From a checkpoint of a small transformer trained on Wikipedia: 12 layers, 4 heads of 32.
Each number is 50 + 12 x the weight over the matrix's rms, rounded and kept within 0 to 99. Layers, rows and columns count from 0.

# o: layer 2 attention output (transposed), 128x192, rms 0.0846, rows 89-95, columns 0-191
# v: layer 2 attention value, 128x192, rms 0.0945, rows 90-95, columns 0-191
# q: layer 2 attention query, 128x192, rms 0.0703, rows 96-107, columns 0-191
# k: layer 2 attention key, 128x192, rms 0.0686, rows 96-106, columns 0-191
o89:53 57 44 51 43 46 47 46 42 43 45 53 55 60 53 73 44 54 49 45 49 46 48 50 53 47 54 49 47 48 50 54 49 47 52 51 54 47 29 51 50 50 47 57 57 50 58 51 50 49 51 49 53 51 53 50 50 43 48 46 40 43 55 48 55 54 49 49 48 51 47 52 52 50 55 45 44 46 52 46 45 49 44 50 47 46 51 47 46 45 48 49 54 53 45 52 93 53 54 46 62 55 46 55 51 46 47 56 52 53 51 47 50 48 99 44 47 53 55 47 40 51 52 45 47 50 49 57 47 54 54 51 50 48 43 49 44 52 82 50 48 14 42 52 47 56 54 50 48 48 55 47 43 53 45 47 77 48 45 56 55 53 46 50 54 52 46 45 54 49 49 49 45 53 43 50 53 46 43 48 46 50 51 55 48 54 48 50 50 42 43 00
v90:09 56 49 43 81 40 59 42 32 46 60 56 47 65 43 51 48 47 41 64 56 35 61 50 55 51 69 51 20 50 71 46 31 51 87 46 51 39 50 57 54 36 58 68 50 55 50 54 38 35 38 41 77 38 59 50 26 49 54 58 43 40 48 39 58 50 21 44 60 69 60 51 34 73 45 59 32 50 43 44 19 54 61 55 58 48 46 59 72 42 35 61 45 38 48 55 50 41 38 24 23 36 57 59 41 53 49 35 53 62 53 64 53 36 45 50 93 47 81 55 55 55 72 77 46 61 56 50 38 55 37 49 52 55 30 59 47 49 50 53 59 51 42 61 54 32 48 24 73 38 60 53 62 46 50 59 51 29 46 60 42 17 68 52 82 49 57 53 37 35 50 55 72 51 48 53 62 63 32 43 62 55 47 52 46 44 57 19 71 32 71 49
o90:73 34 73 48 38 66 57 67 54 52 42 55 48 31 48 49 47 41 46 38 52 47 32 47 50 58 48 50 69 48 51 58 47 60 45 58 41 49 45 57 23 60 57 46 55 44 26 48 57 59 57 62 36 55 27 51 63 46 23 45 48 66 67 56 53 52 36 50 50 25 51 43 50 39 67 55 70 67 24 33 42 31 48 43 53 57 57 50 42 63 85 53 53 56 61 53 44 53 41 51 73 51 51 55 65 51 57 61 27 58 47 42 54 55 46 54 50 37 51 35 41 52 37 40 50 50 49 42 50 63 66 44 40 51 53 64 53 56 45 51 47 36 49 54 45 90 52 66 06 45 41 41 51 44 31 40 23 68 42 61 43 69 65 45 42 36 30 27 66 50 54 50 43 34 53 67 47 65 74 59 36 66 65 49 74 46 43 68 48 52 41 61
v91:57 64 55 39 53 50 31 85 42 51 60 50 50 50 27 50 49 54 45 61 44 49 57 42 72 66 44 34 48 53 71 54 33 72 53 47 57 47 51 44 67 53 70 53 28 76 53 53 73 54 48 50 89 32 33 41 58 57 56 23 46 52 61 60 50 47 31 57 43 53 43 55 60 21 39 66 56 47 44 58 45 57 34 40 46 51 51 31 49 41 60 37 55 37 43 48 49 42 42 62 51 68 60 50 43 61 45 56 34 43 77 61 61 59 64 50 53 21 55 45 50 61 63 45 53 54 52 54 38 34 54 61 43 39 50 44 48 60 51 49 60 50 48 74 44 38 52 67 69 31 43 34 70 42 49 30 60 42 44 38 57 48 62 42 74 42 42 39 41 27 55 53 55 52 44 60 46 69 35 20 57 67 44 47 52 58 53 59 50 47 45 41
o91:53 38 51 40 55 69 48 27 46 43 56 45 34 51 55 39 42 42 33 47 54 61 43 57 46 67 19 68 60 39 30 51 45 42 42 39 37 32 59 26 38 50 46 49 61 59 39 45 33 50 40 51 44 54 49 39 58 46 73 48 34 48 64 38 45 42 52 55 45 51 57 58 43 62 47 48 50 29 41 39 34 57 53 61 46 26 59 40 25 54 62 56 44 50 46 43 99 63 45 42 45 40 46 56 42 52 64 53 54 50 36 38 64 62 99 52 52 49 48 45 43 45 30 50 71 57 58 71 59 59 50 50 51 56 49 56 59 52 32 38 62 73 56 54 37 75 50 44 35 56 31 39 44 53 46 52 73 55 60 53 33 49 48 64 41 54 52 41 53 72 52 55 58 55 53 54 53 59 72 62 41 44 45 56 59 51 51 54 46 81 55 00
v92:66 71 48 80 45 59 47 55 32 13 41 70 52 45 49 51 45 32 52 71 55 30 37 55 61 42 49 29 25 53 40 55 24 53 60 73 60 51 57 48 51 58 55 60 48 61 67 53 56 32 59 43 62 49 59 42 42 46 57 30 41 41 47 47 29 42 33 56 60 74 51 34 60 47 41 16 70 62 71 39 51 49 56 44 28 52 44 52 42 55 37 54 48 46 39 56 42 37 86 56 66 72 61 65 48 50 60 57 37 53 48 44 66 55 15 56 29 39 45 71 31 57 67 43 44 67 45 69 40 60 56 76 55 56 41 28 74 66 45 57 50 52 55 42 33 56 47 40 59 19 86 43 49 31 37 48 27 55 62 36 57 23 48 49 43 38 62 39 61 55 46 61 45 75 67 42 31 47 51 45 52 36 45 47 59 40 42 49 54 28 46 72
o92:50 42 50 40 53 56 55 52 56 52 50 48 48 44 48 44 52 42 56 45 52 55 51 57 52 59 49 55 51 51 45 47 51 50 50 56 43 51 68 52 52 47 53 42 47 45 45 55 48 55 48 49 49 51 44 47 52 51 42 53 51 63 52 52 48 49 51 52 50 49 52 53 50 55 51 54 47 65 38 43 48 49 53 48 52 62 45 46 51 48 54 53 51 53 48 47 00 53 45 51 52 42 51 49 51 50 62 48 47 46 48 42 49 50 00 52 48 52 50 52 59 51 47 53 54 49 52 45 52 49 39 39 43 49 53 52 50 50 37 50 51 73 64 43 49 56 48 50 54 54 48 49 53 52 52 50 12 49 61 56 46 54 55 55 47 50 55 49 55 57 53 46 57 51 55 48 50 56 56 54 47 49 55 50 54 50 51 51 46 67 58 99
v93:32 41 43 50 52 49 64 37 45 45 65 58 48 55 50 49 53 47 64 48 46 50 50 64 55 56 54 55 30 52 41 53 49 57 66 47 51 41 50 49 54 52 63 53 50 38 37 52 40 43 54 71 59 54 53 52 48 62 47 71 48 32 47 42 60 45 32 45 46 45 61 60 43 64 53 41 53 45 44 62 44 42 41 52 45 56 42 54 66 63 43 48 40 40 60 63 53 38 51 40 39 31 63 53 35 56 47 37 53 62 58 38 51 55 50 23 76 52 77 51 43 31 48 37 65 49 48 54 51 29 49 56 47 45 53 61 50 50 50 47 51 50 38 54 56 60 45 47 47 57 54 51 30 47 62 40 51 38 48 32 60 44 45 50 54 62 52 52 36 54 55 57 48 52 36 53 58 42 44 56 54 51 41 58 59 35 59 69 54 42 58 52
o93:54 50 54 48 50 56 42 46 55 57 37 45 50 47 62 57 48 49 41 44 54 46 50 47 49 52 50 41 55 48 64 46 48 47 45 48 47 55 47 43 33 50 58 50 56 51 58 49 54 48 41 54 50 45 42 49 54 37 55 45 48 54 51 54 44 50 45 55 56 48 46 52 52 49 56 51 55 51 49 39 52 45 48 49 49 39 60 45 44 56 52 52 55 56 61 53 52 52 52 56 56 58 44 46 61 46 44 48 43 49 43 57 39 55 43 60 50 51 42 46 43 62 58 55 46 53 55 45 50 54 47 42 44 50 59 53 49 48 55 52 57 49 52 40 48 61 57 64 38 47 55 55 52 57 45 54 55 47 48 60 42 48 49 41 57 42 49 52 62 44 38 53 51 44 47 56 42 62 49 43 42 49 52 49 47 49 45 45 56 56 48 39
v94:58 38 55 56 53 57 42 22 60 43 49 32 47 46 59 49 41 50 38 53 47 68 48 37 32 52 58 55 53 47 51 43 43 28 40 55 27 42 50 47 56 41 34 46 45 50 69 47 60 52 55 59 57 91 33 39 68 27 43 22 67 49 62 50 51 62 72 46 56 81 32 37 58 63 49 53 61 50 50 38 61 49 57 52 55 28 45 48 34 35 40 43 55 84 41 38 51 62 63 44 45 47 37 41 46 55 50 60 51 60 52 69 44 37 46 58 54 59 32 50 74 35 39 90 64 58 29 44 37 58 44 47 46 54 52 42 41 51 48 55 47 49 39 53 42 43 50 62 57 63 46 43 92 48 47 57 52 47 55 64 34 65 59 45 50 47 53 58 57 44 48 50 99 40 72 59 44 68 57 60 40 55 65 19 40 52 38 43 63 67 22 51
o94:43 65 53 54 42 36 70 72 39 50 52 75 54 50 45 44 62 55 64 58 64 53 39 43 62 39 49 48 39 57 47 51 59 65 50 65 71 39 57 67 62 53 40 52 50 53 39 46 47 54 49 39 49 43 57 66 38 60 45 48 41 58 59 56 53 43 48 37 45 39 57 46 48 39 58 58 49 49 42 65 50 64 42 50 58 62 48 52 72 60 39 48 56 34 38 62 42 54 55 33 58 46 67 59 54 40 37 37 50 54 55 42 56 50 69 37 29 46 58 53 48 51 49 38 43 50 54 58 53 52 60 62 61 41 44 58 60 40 49 52 45 33 50 57 43 42 46 32 55 37 64 38 35 50 51 54 20 54 38 44 57 51 52 50 29 35 49 65 25 44 61 52 34 60 44 51 48 36 45 45 72 46 41 54 54 54 61 57 51 43 59 59
v95:36 42 30 48 37 49 60 61 53 53 54 51 41 45 70 45 30 49 36 37 60 42 26 54 51 51 38 47 83 44 50 56 56 68 52 55 54 40 50 53 64 71 01 39 45 56 40 69 77 38 32 39 21 63 57 51 74 58 47 64 50 28 50 68 65 56 66 55 62 53 28 57 35 35 53 36 54 49 36 50 53 33 77 44 42 56 69 43 48 50 47 70 60 36 47 66 52 48 29 09 56 56 47 27 45 69 53 66 69 40 35 42 61 56 59 56 73 41 61 59 47 67 50 42 45 43 65 44 85 34 51 36 96 75 27 39 47 50 53 16 48 51 39 52 46 41 45 72 52 43 51 30 29 36 55 41 53 34 59 52 54 53 42 48 39 44 55 56 34 53 53 56 30 64 64 24 47 36 56 88 44 67 37 56 49 58 40 44 48 90 58 48
o95:38 57 22 35 68 38 24 52 41 71 45 50 52 53 47 48 70 78 45 27 31 38 51 49 58 43 66 53 39 44 54 51 73 32 58 28 40 58 75 40 68 43 53 71 70 40 71 43 21 49 56 55 79 43 49 69 35 57 47 45 59 65 46 56 47 50 42 64 49 29 49 45 59 53 61 56 58 41 62 50 51 46 45 56 77 61 37 55 17 49 41 32 43 67 56 43 48 39 60 66 48 54 44 30 45 36 46 47 49 42 71 78 47 39 45 52 40 67 51 67 72 38 54 42 41 38 40 52 17 51 42 54 27 45 65 47 51 44 22 68 56 80 53 30 56 40 44 29 48 76 62 59 68 49 41 59 94 47 49 31 51 58 42 49 52 61 60 44 48 40 45 50 60 39 48 43 65 57 23 38 57 35 54 42 43 61 41 45 62 12 62 66
q96:58 56 47 49 44 43 59 41 49 72 14 55 58 49 55 31 65 47 63 37 51 66 57 64 71 35 54 17 31 57 58 53 57 22 99 30 58 68 71 59 62 61 71 42 64 65 54 40 30 34 71 57 76 49 43 74 61 75 58 80 49 55 64 60 56 32 19 51 52 71 48 48 96 56 60 39 54 52 29 44 54 34 50 14 37 56 56 46 16 58 35 59 66 96 44 44 62 42 78 56 46 75 80 43 18 50 73 37 59 32 64 31 38 60 51 68 53 78 60 51 28 26 61 59 51 22 19 65 37 37 57 49 23 53 44 66 92 13 28 37 32 77 85 43 37 59 74 63 26 72 66 15 51 53 59 51 65 38 74 53 06 46 47 47 28 09 72 16 54 40 47 56 65 41 13 58 58 39 81 81 39 32 51 27 83 36 51 59 39 50 50 36
k96:48 51 74 63 70 24 60 56 38 35 61 86 27 59 37 52 96 55 50 61 50 54 72 34 43 58 33 67 21 51 33 49 20 32 80 59 83 14 53 65 42 39 64 50 57 30 48 42 55 45 59 56 75 50 34 56 25 36 64 26 71 44 39 48 32 79 61 41 58 48 29 35 65 36 42 50 41 34 40 27 29 64 47 53 62 41 54 40 46 37 46 67 53 61 48 50 55 49 60 49 37 36 55 63 38 62 83 20 44 56 51 41 11 45 44 63 50 48 56 46 70 39 55 59 49 99 27 22 63 60 57 68 33 45 34 39 61 22 05 66 82 46 10 60 82 57 33 46 47 42 65 36 99 82 27 52 26 77 50 48 58 65 78 29 56 70 39 48 52 65 50 37 98 40 52 72 48 43 46 55 81 33 58 37 40 02 65 32 50 55 78 42
q97:56 60 51 37 28 20 78 77 23 32 60 31 56 43 54 43 46 30 64 53 54 71 46 01 08 57 57 90 40 70 58 42 41 99 31 31 62 72 70 92 38 49 49 49 41 65 76 13 49 70 60 64 64 08 83 53 27 23 43 25 54 44 85 57 85 39 52 50 47 30 27 43 49 69 42 68 25 51 51 66 41 51 49 52 54 93 68 62 63 36 20 51 25 24 48 46 48 62 46 46 65 71 73 17 64 39 48 40 35 35 22 91 58 63 51 74 49 33 48 48 44 69 49 62 26 63 33 55 73 41 42 27 46 46 28 28 78 50 48 99 36 47 39 55 99 37 19 65 15 75 33 81 92 58 24 40 57 94 51 68 37 48 71 46 80 63 20 65 00 10 82 95 52 36 47 71 31 57 53 00 51 58 08 45 61 00 65 62 67 27 65 38
k97:70 48 54 24 99 11 72 53 43 60 62 64 58 57 49 65 14 06 47 28 62 33 53 52 40 47 57 52 31 52 80 51 37 67 52 64 54 52 38 86 76 24 21 83 24 68 54 44 76 68 52 94 54 63 38 37 45 39 39 23 22 45 54 46 40 41 43 47 22 66 23 22 67 54 99 53 38 82 61 42 42 63 35 77 60 32 71 48 46 19 62 64 59 64 34 20 26 59 52 59 00 49 71 63 57 49 52 58 54 70 72 59 26 12 65 34 63 54 30 24 49 52 46 61 55 44 69 37 44 71 69 35 58 58 86 14 64 68 68 52 77 43 59 27 29 39 69 98 93 37 32 65 15 58 34 56 48 27 64 60 55 63 62 57 36 21 36 47 53 51 49 65 37 48 54 52 63 57 63 60 81 49 69 49 74 13 43 00 50 19 04 45
q98:68 78 42 36 46 48 56 35 27 71 22 45 46 61 51 14 65 47 76 40 56 64 57 55 70 36 48 29 10 65 51 32 52 45 99 22 62 77 82 60 46 58 61 42 63 76 62 51 45 13 68 37 52 49 55 66 48 71 48 72 43 49 56 68 47 18 27 39 77 66 51 36 77 68 56 40 55 55 48 43 60 41 55 37 39 49 58 49 02 60 50 61 69 73 41 45 61 38 68 68 59 83 91 35 32 50 62 29 45 26 60 45 70 46 43 67 60 63 60 63 39 30 63 64 51 44 23 76 40 45 52 53 25 65 35 51 95 38 14 55 50 90 73 31 32 69 54 60 36 70 64 19 47 54 43 40 62 42 81 68 19 39 51 66 21 25 77 07 39 48 62 62 68 48 42 44 54 48 65 70 42 19 52 17 85 34 55 54 49 52 69 34
k98:40 46 78 60 69 15 73 52 32 46 67 82 16 65 33 52 93 68 54 67 49 71 82 36 42 55 32 68 23 48 30 47 18 28 92 51 84 27 59 53 35 35 70 45 57 19 56 27 50 51 56 56 69 44 35 56 21 34 61 27 86 40 50 49 32 79 63 29 67 43 33 29 70 46 50 50 26 43 32 20 31 65 44 54 59 39 60 51 44 46 48 77 48 48 58 48 57 50 68 55 30 38 57 64 25 59 85 12 44 58 49 42 04 39 45 64 50 52 59 44 74 29 57 65 41 99 20 29 58 66 55 59 27 39 37 39 65 17 02 65 86 45 04 55 84 62 20 47 58 50 60 29 99 91 25 52 20 78 44 50 59 51 67 31 53 82 43 52 54 75 49 32 99 33 61 73 52 37 44 60 68 24 64 32 32 00 64 20 55 61 83 43
q99:64 81 57 55 24 56 94 87 47 29 09 03 50 42 23 44 55 52 82 72 37 46 43 23 23 41 31 52 36 54 39 80 42 84 34 44 78 74 73 57 31 14 59 55 73 49 54 73 53 52 32 35 62 45 64 65 35 85 49 56 88 44 53 34 47 36 22 41 62 59 71 47 21 44 43 55 40 62 62 59 46 73 47 60 67 40 79 30 62 54 05 46 68 51 35 54 37 69 63 85 79 73 65 62 64 07 47 40 75 45 40 64 36 51 44 46 47 33 17 54 17 41 32 70 44 68 25 65 45 43 68 51 38 48 33 28 99 38 48 78 37 49 38 49 49 60 44 71 51 70 64 18 43 72 12 60 31 68 72 54 29 56 95 76 44 66 47 08 15 36 69 63 37 61 53 52 09 59 53 70 00 63 01 16 73 12 40 76 36 31 54 47
k99:38 55 42 46 66 21 35 58 26 63 64 87 05 57 35 42 41 45 25 44 46 37 45 53 76 51 43 43 43 56 47 74 41 56 82 51 67 46 76 47 60 67 39 56 29 36 72 44 51 37 49 72 47 65 62 77 16 38 70 47 58 35 37 71 34 61 45 34 75 62 48 13 60 58 20 48 47 54 30 15 41 25 57 67 68 29 74 40 14 22 57 83 60 36 37 48 34 56 42 29 40 40 89 41 09 66 69 60 54 56 72 28 36 50 41 64 53 74 62 49 60 43 70 54 38 94 40 50 74 62 75 39 54 67 49 38 68 21 56 58 81 71 42 46 52 51 46 68 70 67 56 41 58 60 26 28 47 52 50 70 60 35 56 40 53 70 29 51 41 52 64 71 53 51 41 36 56 41 46 76 76 36 46 42 48 00 64 33 50 82 66 65
q100:66 66 47 48 29 00 97 94 60 51 35 28 87 35 49 45 59 51 99 28 21 59 42 36 14 17 69 52 20 34 44 48 44 48 25 31 99 78 63 99 43 03 55 51 48 59 57 42 89 76 31 99 76 07 40 34 68 37 55 44 63 51 93 64 80 40 36 77 48 49 39 43 61 58 89 73 25 68 55 67 38 51 66 45 31 98 65 28 41 55 32 37 64 46 35 49 32 53 40 42 49 89 52 52 49 39 39 40 89 53 42 79 16 46 68 49 27 37 39 33 31 71 46 41 67 28 25 53 46 40 40 35 60 35 44 39 82 56 42 65 21 61 59 37 62 30 59 63 00 79 27 35 86 62 38 58 85 72 65 69 03 63 45 73 45 70 59 74 24 23 59 71 48 25 00 91 38 70 58 42 30 59 21 36 75 29 49 66 47 22 88 14
k100:71 50 37 46 99 30 51 38 33 23 63 80 36 50 70 35 41 18 44 44 50 14 55 24 56 37 73 56 12 57 35 42 30 96 90 69 51 18 50 84 69 25 43 75 29 73 48 42 56 55 47 45 73 40 37 62 44 11 75 17 28 41 44 46 14 66 55 43 17 75 07 20 55 45 82 71 30 71 49 77 50 75 41 63 64 46 39 39 34 00 50 56 63 79 35 70 48 46 58 64 17 68 66 39 68 76 50 47 44 52 48 59 03 44 52 65 57 48 39 30 71 52 52 63 51 64 50 32 79 54 55 54 57 58 46 42 64 55 39 63 74 41 47 41 66 65 82 84 81 16 58 57 48 74 50 45 25 37 76 49 39 90 99 19 42 32 00 46 45 44 55 53 70 32 67 65 42 57 35 56 82 47 60 50 99 13 44 02 57 11 66 37
q101:47 40 55 62 74 86 44 28 30 29 49 56 42 58 54 29 60 08 45 63 68 74 72 63 75 32 32 61 40 65 48 37 39 53 99 58 49 42 72 55 11 65 84 53 41 42 77 55 33 32 96 31 53 60 40 82 63 66 53 53 51 39 33 55 24 51 32 00 64 85 64 31 76 69 47 31 62 73 35 24 53 62 21 61 53 54 58 63 49 71 51 80 78 89 50 51 28 51 74 75 53 56 82 32 17 54 75 47 36 48 36 27 56 46 15 80 61 63 69 51 51 49 62 80 14 62 03 71 62 28 74 64 24 67 18 44 65 29 36 69 51 54 67 38 49 57 42 61 61 51 74 30 49 46 40 41 12 39 76 62 10 46 84 49 30 14 60 23 58 84 75 55 92 46 55 26 47 39 23 93 64 26 48 00 53 06 58 31 64 43 33 92
k101:19 54 82 49 15 16 64 69 50 80 58 65 32 69 30 33 76 83 56 44 54 62 75 65 41 51 40 81 59 51 32 40 42 11 79 27 96 41 40 39 57 75 48 52 60 04 42 13 62 50 74 90 61 71 44 50 26 44 29 34 75 61 39 53 54 72 57 26 67 33 34 44 58 55 44 42 54 35 37 12 46 28 43 64 56 40 69 53 25 49 65 80 61 29 56 37 54 69 50 25 37 27 52 64 10 52 53 18 74 55 74 31 42 22 54 59 36 76 77 37 60 43 47 40 40 90 35 44 47 68 57 29 37 39 37 49 41 04 29 64 64 74 33 54 56 70 09 70 30 56 46 45 77 78 59 26 53 77 24 54 59 31 40 53 38 88 59 66 56 65 48 65 77 37 38 40 49 34 36 86 56 54 67 35 21 11 81 49 60 96 80 54
q102:53 63 47 76 73 75 34 38 09 31 40 55 30 50 37 62 57 33 43 81 65 48 56 36 84 61 00 40 37 55 56 54 50 99 57 75 36 46 55 22 55 72 22 54 39 45 46 48 21 27 48 10 59 50 52 62 29 76 64 06 45 70 42 59 18 33 31 43 62 53 77 37 36 42 36 28 97 63 26 50 44 83 19 51 44 21 47 46 35 75 74 58 65 38 65 44 58 57 90 83 58 76 62 53 29 44 63 47 45 31 56 48 53 45 32 57 37 61 37 48 55 38 24 95 19 86 60 82 49 87 82 81 40 55 52 40 85 43 59 47 57 36 68 50 15 54 45 50 99 26 62 24 13 48 21 35 08 58 48 50 51 18 72 70 58 37 53 35 40 53 59 61 45 79 86 43 58 63 45 84 21 39 43 14 59 14 39 48 49 66 33 68
k102:29 61 67 66 00 68 45 66 52 65 37 61 46 73 33 57 55 80 59 29 32 39 64 71 68 51 32 48 99 69 60 69 56 00 42 46 65 57 51 34 52 99 38 40 35 27 58 51 54 41 71 99 44 49 56 50 34 63 60 55 67 66 44 51 76 39 47 44 77 57 60 62 70 50 30 42 73 53 62 00 57 16 46 51 56 69 75 59 36 75 69 43 63 15 56 19 36 42 32 25 76 37 47 54 00 54 35 75 86 44 44 33 70 68 47 36 51 40 61 59 38 49 43 28 30 59 60 72 26 48 38 33 33 40 53 49 41 40 62 44 32 80 52 47 52 58 33 23 17 68 48 26 48 52 51 51 56 60 14 61 46 17 21 82 39 63 56 52 45 71 53 71 41 71 28 54 28 27 44 54 34 59 48 36 00 48 55 82 45 99 42 79
q103:48 70 53 47 00 31 86 96 83 45 38 21 54 14 69 49 50 48 32 51 30 53 33 48 30 37 71 42 42 51 57 74 79 29 34 10 82 59 57 85 79 24 47 32 64 36 63 46 59 83 44 53 75 55 82 69 67 46 69 78 64 33 59 54 92 41 35 69 39 46 54 37 48 51 46 55 18 42 47 34 02 34 68 22 30 77 90 36 47 26 30 35 72 53 23 68 58 77 64 05 50 49 48 70 52 25 61 61 76 53 58 43 11 53 70 48 25 42 63 42 39 41 45 39 64 36 26 55 51 30 59 30 64 27 53 61 73 36 47 75 40 56 42 64 80 40 65 57 32 60 47 53 68 54 48 67 59 56 40 21 51 65 64 24 65 61 32 25 45 12 45 70 52 31 08 44 47 48 90 54 22 80 00 77 90 34 65 77 47 25 44 37
k103:56 48 28 42 99 27 53 50 22 24 58 65 49 23 63 54 46 22 35 70 56 28 33 34 39 56 43 39 32 46 49 60 50 79 45 64 69 22 43 65 69 14 39 50 41 61 47 47 54 48 04 28 61 62 47 63 69 43 83 58 23 43 28 82 20 73 40 52 44 48 53 31 43 45 52 52 41 57 39 55 21 68 59 59 54 45 47 35 59 30 66 65 56 54 30 61 57 61 51 57 15 49 73 56 69 49 75 31 31 73 58 46 28 39 46 62 46 65 50 46 55 49 62 60 64 62 52 27 76 59 60 70 73 57 41 36 58 66 53 54 64 42 63 48 34 56 63 36 99 32 59 63 56 62 16 53 22 46 82 70 40 77 75 33 69 41 41 45 18 40 72 43 48 49 67 44 62 99 40 56 71 43 34 57 95 26 59 08 43 29 29 46
q104:50 42 74 32 41 99 34 41 33 21 56 04 17 63 54 48 49 41 30 78 53 48 65 25 50 69 34 90 46 85 67 41 53 85 53 37 20 48 51 40 24 58 47 59 56 65 56 61 48 42 45 00 32 53 73 19 11 51 28 25 47 22 32 24 53 64 66 36 50 55 77 53 19 48 11 62 40 38 59 55 76 91 15 89 65 41 22 59 47 62 77 44 28 46 45 43 48 61 44 83 68 35 48 36 89 33 51 76 17 45 22 47 99 38 29 42 69 30 58 60 68 61 60 83 33 90 43 63 38 79 56 55 30 73 42 23 32 77 53 99 98 31 21 51 57 55 17 43 83 56 45 72 48 48 61 43 41 57 46 66 83 68 96 65 69 69 32 23 32 66 73 50 69 72 99 29 29 31 26 26 41 48 49 29 19 60 80 38 82 35 35 67
k104:29 51 49 55 20 47 62 52 52 86 41 27 46 55 60 52 24 60 47 46 65 66 61 82 51 55 47 51 49 41 76 47 58 29 31 21 39 90 52 28 42 73 30 32 33 41 60 41 45 52 46 81 37 66 73 19 69 63 02 65 56 59 62 49 86 28 36 34 55 26 83 63 37 99 21 23 59 65 58 32 48 31 58 84 52 40 67 53 20 68 58 52 41 29 40 20 35 62 36 43 51 47 50 52 40 16 33 47 60 67 60 37 82 37 56 40 33 71 58 60 33 50 51 55 47 45 74 78 15 71 56 39 51 36 63 49 40 71 71 39 36 64 58 40 22 48 28 72 46 88 43 65 14 28 54 36 67 35 35 70 59 10 00 76 37 56 83 57 45 44 43 92 25 61 39 29 79 57 59 62 42 53 41 67 41 54 49 48 46 59 26 67
q105:64 52 61 73 39 24 72 63 27 25 48 34 42 32 38 50 66 29 63 53 60 52 49 36 70 28 25 58 35 51 56 50 32 99 40 57 76 62 65 67 41 43 59 71 28 59 63 34 47 62 66 54 69 28 52 48 24 52 66 22 62 59 73 29 54 58 22 50 34 51 62 42 39 47 35 69 53 54 35 68 47 99 31 57 60 50 38 49 52 65 40 74 53 31 40 41 52 62 46 86 49 82 78 55 54 30 50 60 59 56 42 67 46 46 57 43 30 43 33 33 41 64 36 59 20 82 43 57 57 71 59 43 32 55 43 38 84 55 54 67 26 40 59 52 47 24 37 73 56 48 45 36 55 63 14 52 39 65 44 65 32 53 78 55 68 65 32 40 32 24 68 77 54 49 64 57 37 58 25 43 20 58 25 22 50 26 64 56 65 27 37 50
k105:42 53 44 55 04 41 59 68 40 60 56 57 51 74 67 60 32 37 47 25 44 20 53 74 68 49 61 41 51 52 61 46 52 54 69 60 72 48 48 57 55 89 37 55 20 48 70 41 42 62 68 92 47 37 50 41 26 34 53 44 43 65 46 50 42 29 43 62 50 68 52 40 62 67 36 51 56 68 64 26 60 32 53 63 47 44 62 35 07 27 81 55 68 50 36 31 36 50 29 49 45 56 38 51 41 56 18 69 55 56 67 47 59 36 46 49 35 49 52 27 37 64 38 33 54 67 61 67 43 58 31 31 38 55 61 33 40 65 69 49 64 67 50 33 50 75 51 73 45 47 38 67 41 64 65 45 60 43 37 55 58 52 50 43 35 47 43 44 66 61 40 92 30 56 41 38 43 47 62 46 58 53 51 48 50 52 41 43 41 62 45 59
q106:49 45 73 57 24 56 75 85 42 11 30 18 67 49 46 40 54 40 66 72 47 49 62 30 22 40 60 76 62 45 48 77 33 83 23 37 66 52 64 72 20 26 67 65 59 43 56 66 35 73 58 49 70 53 60 58 39 72 59 40 83 35 64 06 46 47 37 28 36 61 56 56 26 56 40 59 35 57 70 64 56 76 27 75 85 65 44 42 73 49 22 38 54 56 31 56 45 80 60 99 59 41 50 52 68 20 61 64 70 52 22 67 43 53 52 42 47 32 15 49 26 48 47 56 35 82 32 69 35 53 82 56 31 34 18 25 62 34 50 82 46 41 29 55 59 54 31 61 54 46 46 37 56 62 37 54 36 68 72 50 33 73 99 73 60 55 33 29 25 52 62 67 67 50 64 40 00 46 32 51 22 75 21 29 41 24 62 68 59 18 22 62
k106:39 66 43 42 54 34 35 70 37 85 66 60 25 74 56 36 21 31 31 38 73 33 48 66 70 57 50 59 44 59 56 68 46 60 69 51 44 63 66 40 66 65 25 53 33 51 62 38 55 40 58 84 54 69 70 36 39 30 31 52 31 45 47 63 53 34 34 33 66 52 66 47 56 77 23 32 63 64 50 22 57 23 48 79 71 20 81 45 07 27 50 73 69 48 23 36 30 72 41 29 52 40 77 52 30 53 48 49 58 63 72 29 62 28 43 67 36 69 68 41 41 55 58 48 45 60 54 55 49 65 64 31 47 61 56 32 48 42 64 53 62 69 63 47 22 60 41 91 46 62 54 74 24 52 33 26 59 31 60 58 56 31 41 56 27 56 38 38 55 35 61 99 36 44 39 21 61 38 63 70 77 43 55 65 54 00 60 34 48 72 47 65
q107:73 63 54 39 18 06 57 51 37 38 70 31 25 57 68 47 64 39 58 42 59 50 48 24 54 41 38 44 00 58 63 18 51 89 31 37 77 70 53 60 51 16 26 65 48 89 46 37 77 60 25 43 48 20 71 18 40 15 59 28 40 41 75 64 54 49 50 56 51 29 84 40 33 51 56 69 43 51 54 53 53 93 32 57 45 65 48 52 25 58 82 37 48 34 43 71 58 66 35 55 50 94 56 61 65 52 35 64 40 29 45 72 56 26 54 47 16 35 49 34 80 57 40 49 50 81 34 54 48 74 47 40 71 47 53 36 66 80 54 59 55 48 45 51 45 22 60 59 55 54 44 50 42 63 29 51 61 75 63 69 58 64 74 79 39 92 46 40 30 26 51 52 44 20 56 65 58 94 58 19 20 42 54 36 65 60 64 19 49 24 79 35